{"hidden_size": 128, "hidden_act": "gelu", "norm": "layernorm", "norm_place": "pre", "norm_eps": 1e-05, "tie_word_embeddings": true, "init_std_qkv": 0.0706, "beta1": 0.9, "weight_decay": 0.049, "warmup_steps": 216}
Each number is 50 + 12 x the weight over its row's rms, rounded and kept within 0 to 99. Layers, rows and columns count from 0. The size before them is the row's rms in percent of the matrix's.

# layer 16 MLP down, 128x512, rms 0.173, rows 0-127, columns 32-63
090:36 40 66 56 64 55 59 60 34 73 46 53 54 53 49 53 55 43 46 47 67 46 36 47 40 51 60 57 55 45 44 42
104:49 52 54 42 56 35 48 41 51 69 54 40 28 68 54 35 35 20 63 41 52 67 67 42 56 61 28 68 37 61 39 63
099:35 62 71 51 58 37 44 52 49 55 47 50 61 58 67 46 57 68 43 41 45 44 38 46 59 55 35 41 27 29 43 52
100:54 68 48 52 41 19 27 46 69 28 50 32 50 75 35 47 66 49 63 55 49 58 47 54 47 54 64 45 41 34 44 46
093:58 54 47 49 43 31 56 54 48 55 48 41 39 59 53 43 62 56 55 50 23 42 45 36 58 60 44 38 50 47 35 31
109:29 54 30 50 66 64 39 36 52 49 70 62 60 56 57 24 64 44 57 45 64 37 32 55 61 35 45 38 23 48 45 36
101:38 33 56 38 56 46 61 50 39 47 46 59 52 63 49 51 54 47 44 57 44 60 55 31 46 37 38 54 54 49 41 76
092:51 39 56 54 45 74 41 38 41 27 44 47 61 28 54 55 43 67 49 58 55 52 60 42 45 42 69 61 64 53 50 31
099:59 43 32 38 59 81 38 54 45 30 45 39 81 50 59 60 64 51 61 62 41 47 55 58 50 65 75 19 44 49 62 62
098:53 35 53 65 51 43 39 50 46 22 46 49 50 38 49 62 50 44 57 83 63 41 33 66 49 45 56 69 66 56 50 54
096:60 31 58 56 45 50 67 67 64 55 58 58 57 41 57 44 36 56 59 41 67 26 27 57 56 41 56 56 51 44 48 56
098:85 57 48 46 25 46 60 37 58 35 56 62 68 21 30 62 52 54 25 50 69 24 62 53 54 40 40 65 59 57 55 57
101:28 60 63 46 57 48 43 26 53 58 64 81 58 44 51 48 33 37 39 56 41 40 76 55 59 59 41 33 56 47 48 56
109:72 70 48 39 44 47 53 60 52 73 74 40 30 61 40 66 45 66 48 41 46 46 45 46 52 71 44 45 35 50 59 50
099:62 47 45 51 53 67 52 48 60 53 43 49 61 49 45 58 49 46 39 49 49 57 52 41 63 38 62 38 51 43 56 38
096:48 56 50 51 38 46 51 77 51 50 41 42 58 73 39 46 72 60 59 47 50 58 41 48 40 58 47 52 53 51 48 63
104:37 55 69 56 44 54 65 49 31 39 34 52 57 25 64 29 37 74 45 30 43 39 52 32 17 29 55 54 37 45 52 43
111:62 60 29 33 22 55 55 40 36 63 58 51 48 36 32 52 52 40 45 62 65 50 55 49 44 72 63 37 52 35 80 57
102:68 47 66 45 40 61 44 64 39 43 50 47 50 46 28 59 68 56 47 52 52 61 63 41 54 54 72 59 32 42 48 85
097:34 53 68 67 50 58 34 47 55 64 64 49 66 54 53 66 54 45 59 25 35 45 39 51 22 50 30 41 63 47 61 38
102:40 45 53 60 52 50 50 41 30 47 44 50 31 56 68 54 50 36 59 39 51 47 39 46 38 47 41 44 48 69 35 39
101:46 69 64 39 42 38 65 43 69 34 63 58 45 61 46 43 41 56 41 51 57 49 48 44 28 72 45 66 47 69 39 40
098:62 52 41 38 51 63 61 74 55 66 52 53 32 22 48 44 35 54 59 71 46 72 49 56 64 59 44 56 45 57 33 42
092:60 44 40 45 48 39 67 25 62 60 42 54 52 49 34 53 49 47 54 53 59 64 43 44 57 70 54 37 45 34 36 62
103:44 51 86 57 49 56 32 42 46 54 47 58 60 61 62 44 32 53 53 39 50 07 67 54 54 59 50 40 55 59 49 55
099:40 55 38 58 41 39 38 69 50 50 48 44 51 48 49 46 65 32 40 52 40 71 41 58 65 46 50 42 37 62 49 48
103:48 56 66 52 42 34 29 33 71 57 50 52 42 43 48 48 50 58 42 42 45 47 48 61 75 51 55 35 53 44 41 42
100:34 42 38 50 58 62 67 47 47 76 47 63 66 37 55 57 48 70 51 54 48 53 46 72 48 76 51 39 48 77 48 42
094:59 49 60 54 43 65 59 55 45 51 40 40 55 51 53 31 60 65 62 69 69 45 53 43 49 55 31 42 39 54 48 25
118:39 49 68 54 48 60 43 48 49 42 55 63 58 33 44 40 52 46 44 57 30 35 51 09 62 48 46 51 59 58 57 53
094:56 54 59 56 46 50 30 41 54 49 65 49 43 48 43 29 28 50 66 46 38 53 73 53 52 37 41 58 46 47 35 45
097:27 45 58 40 47 47 44 69 45 53 56 35 29 34 50 38 58 31 36 63 58 57 60 31 81 32 42 45 41 41 53 36
098:52 36 39 59 48 32 22 46 51 52 60 44 62 47 62 72 38 45 46 47 66 33 62 43 59 44 45 66 48 40 34 65
091:55 59 54 50 61 64 37 65 53 48 46 58 36 38 45 61 57 26 50 44 45 54 42 61 55 59 51 54 45 48 57 38
094:47 41 48 59 50 49 57 37 43 62 45 40 52 28 59 54 59 61 39 44 52 43 66 40 41 73 43 56 46 41 45 49
099:51 50 53 63 56 57 48 47 40 26 36 49 56 30 69 40 52 52 47 49 85 52 24 77 57 32 66 47 62 44 50 60
090:45 63 55 57 69 61 67 50 54 47 58 46 66 59 60 70 55 58 51 48 50 43 69 56 45 31 48 33 61 40 62 20
109:67 58 83 65 73 34 64 39 33 44 36 44 41 47 57 47 58 50 63 56 33 47 29 59 46 52 47 44 39 55 53 60
099:68 57 42 51 58 69 44 45 28 44 36 71 62 33 45 72 50 41 48 50 43 51 48 47 64 40 48 36 38 48 70 44
093:40 57 25 40 52 64 53 37 43 33 65 64 41 35 74 70 49 61 40 46 39 61 24 59 42 43 57 44 62 25 57 68
096:43 42 56 50 42 52 56 57 48 49 46 49 49 41 59 19 79 53 66 58 50 38 63 52 62 47 40 57 36 68 56 47
097:71 33 50 28 46 60 39 40 60 47 46 46 56 35 24 74 54 55 50 53 56 64 48 53 33 35 57 28 50 40 58 49
098:39 57 59 62 73 30 41 56 62 53 55 52 49 53 58 40 50 67 43 43 30 49 53 62 72 49 52 46 68 58 39 50
106:55 49 34 38 38 41 45 55 51 47 52 56 44 56 54 60 48 55 39 57 59 44 69 51 57 54 43 24 56 39 46 60
087:79 58 25 56 57 35 54 73 59 46 40 59 53 45 68 44 44 73 60 41 49 59 43 64 50 45 48 51 75 61 55 34
103:54 51 50 39 70 58 57 44 59 70 68 50 39 42 43 54 43 37 42 64 56 47 60 63 56 33 54 55 56 45 58 63
102:42 51 58 43 62 39 54 40 45 63 41 47 52 77 49 36 50 49 41 50 56 41 58 56 56 36 40 50 20 36 42 30
095:35 44 55 51 24 57 39 54 63 57 41 35 52 64 51 38 57 34 53 63 51 65 47 60 69 55 49 50 65 50 36 77
101:47 63 66 76 40 46 41 43 38 45 50 21 50 46 45 54 52 57 37 47 49 41 49 52 66 42 58 64 62 71 65 54
088:32 37 44 46 53 57 39 61 32 62 54 44 67 50 42 40 37 45 49 50 60 69 33 45 52 47 58 67 53 61 73 52
101:39 44 54 42 50 65 44 61 44 42 43 47 60 40 36 56 56 59 59 43 28 49 60 63 46 65 46 45 46 60 39 55
106:63 32 56 40 51 62 78 56 30 22 55 49 40 62 80 48 64 55 79 63 38 52 56 47 40 58 42 41 59 48 56 47
098:18 57 55 63 65 69 50 60 36 45 62 45 42 61 31 38 64 39 49 61 62 51 56 46 63 39 40 58 63 38 56 55
100:63 40 55 44 60 46 62 58 58 59 37 47 65 62 68 32 46 50 44 50 66 56 42 68 39 41 74 55 53 58 52 55
101:53 35 40 57 49 57 31 43 34 59 34 52 48 54 33 42 40 65 41 41 64 66 61 38 51 51 41 33 44 44 49 32
099:26 45 48 60 45 35 34 46 51 33 46 53 40 28 58 39 51 38 31 52 62 43 53 41 71 39 56 49 47 51 31 60
097:57 46 43 47 36 54 64 72 62 58 41 36 60 18 28 59 56 42 50 45 59 36 40 62 37 43 56 40 44 43 72 51
098:61 47 45 43 58 40 67 42 49 40 43 38 50 57 40 42 55 52 37 51 55 35 47 47 69 30 60 58 70 61 55 58
112:39 71 52 41 30 53 32 40 21 45 63 46 32 41 37 66 60 59 58 42 34 50 55 50 23 50 70 31 62 48 54 43
094:34 54 56 71 52 49 74 46 39 37 60 53 57 36 53 60 45 62 63 30 44 28 50 55 33 32 63 60 67 36 62 48
102:42 44 51 43 57 70 51 28 55 62 54 44 60 26 53 38 76 58 58 44 56 53 38 29 39 73 56 48 65 67 48 34
097:62 51 45 45 54 37 68 45 33 72 33 50 39 57 57 45 46 43 42 50 55 41 44 48 56 60 31 62 35 44 59 58
098:33 71 52 44 55 43 48 62 49 60 48 58 26 71 53 41 37 60 47 61 40 75 39 47 55 40 53 65 40 57 39 37
102:52 49 50 62 57 63 44 41 68 62 57 60 56 44 68 56 53 44 46 43 54 60 61 35 33 23 48 58 62 59 48 41
097:63 30 47 46 58 45 38 63 50 45 48 33 41 83 38 37 46 55 62 37 53 66 51 47 45 61 47 44 56 48 31 52
095:47 64 43 66 54 47 68 64 50 57 49 41 42 51 57 50 57 66 42 61 42 58 47 36 48 73 47 62 51 57 49 61
106:47 44 57 30 45 57 37 41 64 30 51 53 55 47 65 56 32 59 65 50 46 54 43 50 49 53 46 48 49 42 42 43
100:48 52 51 56 33 30 48 49 67 42 66 63 46 34 30 48 53 64 53 42 73 39 61 46 33 66 28 61 51 69 50 43
096:49 51 56 54 72 30 40 57 57 50 51 46 35 43 54 39 57 41 42 53 67 55 58 32 76 55 49 51 51 69 45 43
098:41 59 62 47 54 51 34 53 52 44 50 36 47 86 48 57 41 46 62 81 35 48 58 42 62 59 64 27 50 58 51 42
093:43 58 70 55 46 69 48 56 59 78 68 72 45 37 48 40 34 33 49 25 25 47 32 58 56 44 53 64 43 55 46 49
100:53 64 52 82 56 56 54 45 60 64 67 56 44 73 50 50 65 30 44 57 44 70 45 50 51 58 50 54 76 56 49 37
098:35 43 07 60 34 57 45 56 39 59 49 39 57 47 63 63 42 77 55 66 63 61 55 59 28 74 69 45 56 48 36 53
102:61 62 53 52 57 45 53 34 56 29 48 56 66 63 53 29 53 56 57 54 35 48 62 56 44 62 59 60 24 53 43 47
097:73 22 40 54 58 59 46 31 26 66 57 53 42 57 45 33 51 43 42 46 44 52 59 43 55 64 65 74 65 44 59 49
095:62 40 17 63 51 43 66 35 53 50 46 48 50 44 48 51 34 46 41 48 64 40 72 46 68 67 37 67 42 38 56 43
099:32 65 64 56 46 53 67 34 63 65 55 47 43 66 46 47 51 46 24 24 24 51 75 37 45 48 40 65 53 47 46 41
097:52 23 56 77 46 51 48 38 46 43 59 58 46 70 50 80 51 53 66 49 33 32 52 41 54 73 41 45 58 25 54 27
091:57 57 52 37 52 52 45 56 63 51 50 49 55 55 57 54 58 57 48 50 43 39 68 38 39 44 50 64 60 65 58 38
107:35 73 55 48 41 48 38 31 47 55 58 28 45 45 44 47 57 62 66 54 60 56 60 68 56 50 39 56 40 31 62 55
104:46 58 46 39 40 43 53 63 51 49 39 59 55 47 53 29 36 52 52 67 60 52 42 34 44 39 55 28 55 55 60 55
103:37 59 50 67 55 64 45 44 66 48 43 36 42 49 56 67 56 45 61 67 28 57 43 57 36 41 61 54 46 39 52 65
096:68 34 43 55 59 56 58 60 52 73 46 41 46 54 58 35 49 50 38 40 74 37 47 52 47 46 74 66 45 35 53 31
092:71 54 20 53 58 65 30 47 50 57 45 56 66 48 30 69 53 50 45 59 64 62 60 51 53 39 48 46 38 60 59 51
095:61 67 38 54 48 37 61 37 38 73 52 44 43 23 22 63 48 51 66 33 35 57 38 74 33 79 59 78 49 54 41 42
112:57 41 55 46 36 39 72 65 53 42 26 59 54 53 46 49 42 60 55 32 48 57 56 50 49 35 68 43 59 51 52 60
086:49 46 46 48 57 35 54 60 71 58 53 35 56 56 32 53 33 53 50 57 39 29 49 51 45 55 44 46 38 45 47 77
096:41 54 29 58 47 38 48 46 42 57 58 41 45 67 51 63 47 58 71 51 59 41 47 40 73 43 54 50 44 52 66 37
098:43 27 56 42 47 46 56 36 45 38 40 37 35 45 67 36 56 59 52 52 53 38 56 50 62 31 52 39 35 47 55 68
095:43 46 19 52 47 50 69 32 78 58 43 54 64 46 63 47 42 59 46 58 49 46 42 50 60 59 42 52 40 49 67 43
095:47 33 42 37 48 62 34 56 42 56 46 61 49 60 47 43 44 33 70 63 50 51 56 43 61 64 41 46 49 43 65 43
104:58 55 54 43 13 39 76 59 44 56 43 55 55 71 41 52 42 50 56 49 44 41 58 47 55 60 47 48 60 46 33 62
096:64 40 69 59 31 49 61 71 35 45 49 45 51 60 46 61 44 46 52 37 40 58 43 47 35 31 51 61 66 58 55 60
102:36 63 42 58 43 52 75 63 49 46 65 39 36 60 52 61 54 55 37 64 30 58 49 59 64 36 65 47 44 54 46 51
095:55 59 55 52 59 55 54 55 53 23 43 53 47 41 48 68 43 44 40 67 59 40 42 32 31 48 48 26 32 42 48 22
179:49 55 28 62 58 58 50 64 56 36 48 62 61 51 59 63 69 47 43 31 63 70 67 69 59 68 26 52 47 61 43 28
100:38 59 43 70 49 49 52 34 61 38 61 53 48 29 56 43 43 40 39 62 46 59 38 56 28 56 41 56 46 63 55 43
098:38 43 63 16 54 55 68 70 41 43 41 63 51 67 53 39 55 72 30 55 46 46 49 65 43 35 50 56 61 72 37 56
099:34 78 57 39 62 60 51 42 64 50 56 87 68 19 27 41 34 41 45 57 48 65 44 53 50 27 47 36 75 67 56 60
103:38 50 45 58 43 49 63 56 48 48 61 68 66 43 52 61 49 62 45 62 26 63 53 57 45 55 81 58 52 29 73 38
100:49 44 69 47 46 30 45 50 44 61 57 57 58 50 49 37 66 47 62 41 50 76 39 65 49 31 27 48 35 15 41 46
101:58 51 53 32 57 67 27 64 48 62 50 48 40 32 59 55 54 53 53 53 26 43 46 71 46 40 42 42 46 44 39 79
103:56 61 49 33 61 46 73 51 48 48 52 46 53 59 49 50 58 37 66 56 45 38 51 74 41 35 51 42 43 49 33 45
106:79 29 59 61 47 52 55 37 48 47 52 44 58 49 52 54 35 32 48 41 47 42 63 56 45 67 44 45 56 39 59 55
098:45 49 48 77 54 48 54 60 59 38 52 59 64 40 46 60 71 42 56 59 28 48 67 62 56 74 44 48 43 61 69 74
103:52 42 50 28 43 48 50 40 51 57 48 45 38 60 66 54 54 74 54 42 66 40 44 31 72 62 48 30 41 36 49 36
104:65 55 42 48 55 75 56 41 69 67 33 48 32 63 51 45 33 57 37 66 48 52 40 48 49 46 61 38 62 60 55 53
096:57 60 28 57 55 34 50 40 58 56 58 53 40 69 61 41 45 54 58 59 26 60 32 59 49 56 54 72 73 53 59 45
098:33 61 38 30 49 68 48 64 51 42 51 69 70 64 59 32 45 52 39 42 74 38 58 71 47 44 36 61 58 50 34 41
099:60 33 50 53 51 52 35 60 29 24 68 34 45 58 49 39 54 49 48 42 61 35 31 15 49 67 61 61 54 21 34 44
100:44 44 43 57 56 59 50 45 35 57 45 58 43 49 51 46 75 48 57 53 52 44 52 55 34 64 58 68 54 47 66 45
097:70 54 87 48 60 56 34 40 43 39 33 48 68 44 49 52 23 45 50 40 35 55 54 47 47 40 33 57 34 63 48 73
097:69 54 41 29 60 49 45 60 64 78 52 59 38 49 48 38 57 13 61 35 44 38 49 67 38 41 66 39 32 66 64 69
098:56 46 62 30 45 31 74 51 45 48 49 45 38 53 34 76 52 45 50 64 58 49 46 49 37 35 39 50 56 44 46 33
094:66 35 46 58 54 40 38 61 38 52 56 43 42 49 44 64 48 44 40 34 72 45 59 63 36 70 20 59 60 60 47 50
102:72 41 42 49 52 60 43 62 40 50 49 37 43 91 43 51 49 22 52 43 75 68 47 31 40 47 53 58 57 64 59 45
092:73 55 41 43 45 74 37 67 65 56 57 42 61 24 60 58 58 45 41 57 65 51 43 54 71 45 67 42 34 53 50 67
097:37 55 49 49 35 56 43 43 53 59 23 70 39 58 47 47 20 21 49 32 54 31 51 48 61 49 34 52 57 46 41 54
107:47 47 79 26 40 37 48 28 49 47 56 38 45 50 44 58 47 52 34 51 43 52 64 53 53 53 63 41 40 59 40 65
100:43 35 63 38 48 56 43 60 58 50 53 45 66 39 50 63 34 69 56 77 46 62 23 48 37 40 48 41 62 61 48 55
100:44 46 35 57 58 51 20 45 60 66 42 54 61 31 66 42 37 49 49 44 64 54 41 40 55 47 46 53 30 37 45 66
098:37 41 38 39 49 34 48 50 58 39 35 55 42 61 47 66 47 53 59 23 25 71 55 52 60 55 56 36 36 38 55 39
092:46 54 72 49 50 49 49 70 64 61 45 73 47 52 32 42 57 46 51 50 47 58 40 32 57 34 49 57 66 38 48 60
099:38 51 29 24 51 36 51 24 36 47 57 40 54 71 42 53 58 48 46 38 44 40 55 47 35 70 53 57 56 47 58 68
098:47 51 49 46 46 15 53 43 50 53 51 47 15 52 62 51 57 55 60 47 70 51 50 39 54 54 53 42 43 52 42 46
097:57 57 40 54 53 58 53 49 56 30 41 64 59 70 47 57 49 63 55 31 34 71 56 47 43 34 44 65 50 70 52 45
100:68 71 43 63 59 35 44 47 44 29 52 29 55 42 60 77 40 53 41 41 63 77 51 70 51 32 53 68 61 67 41 64
108:61 34 58 56 47 49 62 55 59 29 47 56 49 69 52 40 44 17 38 47 49 32 46 50 22 51 56 46 52 29 37 52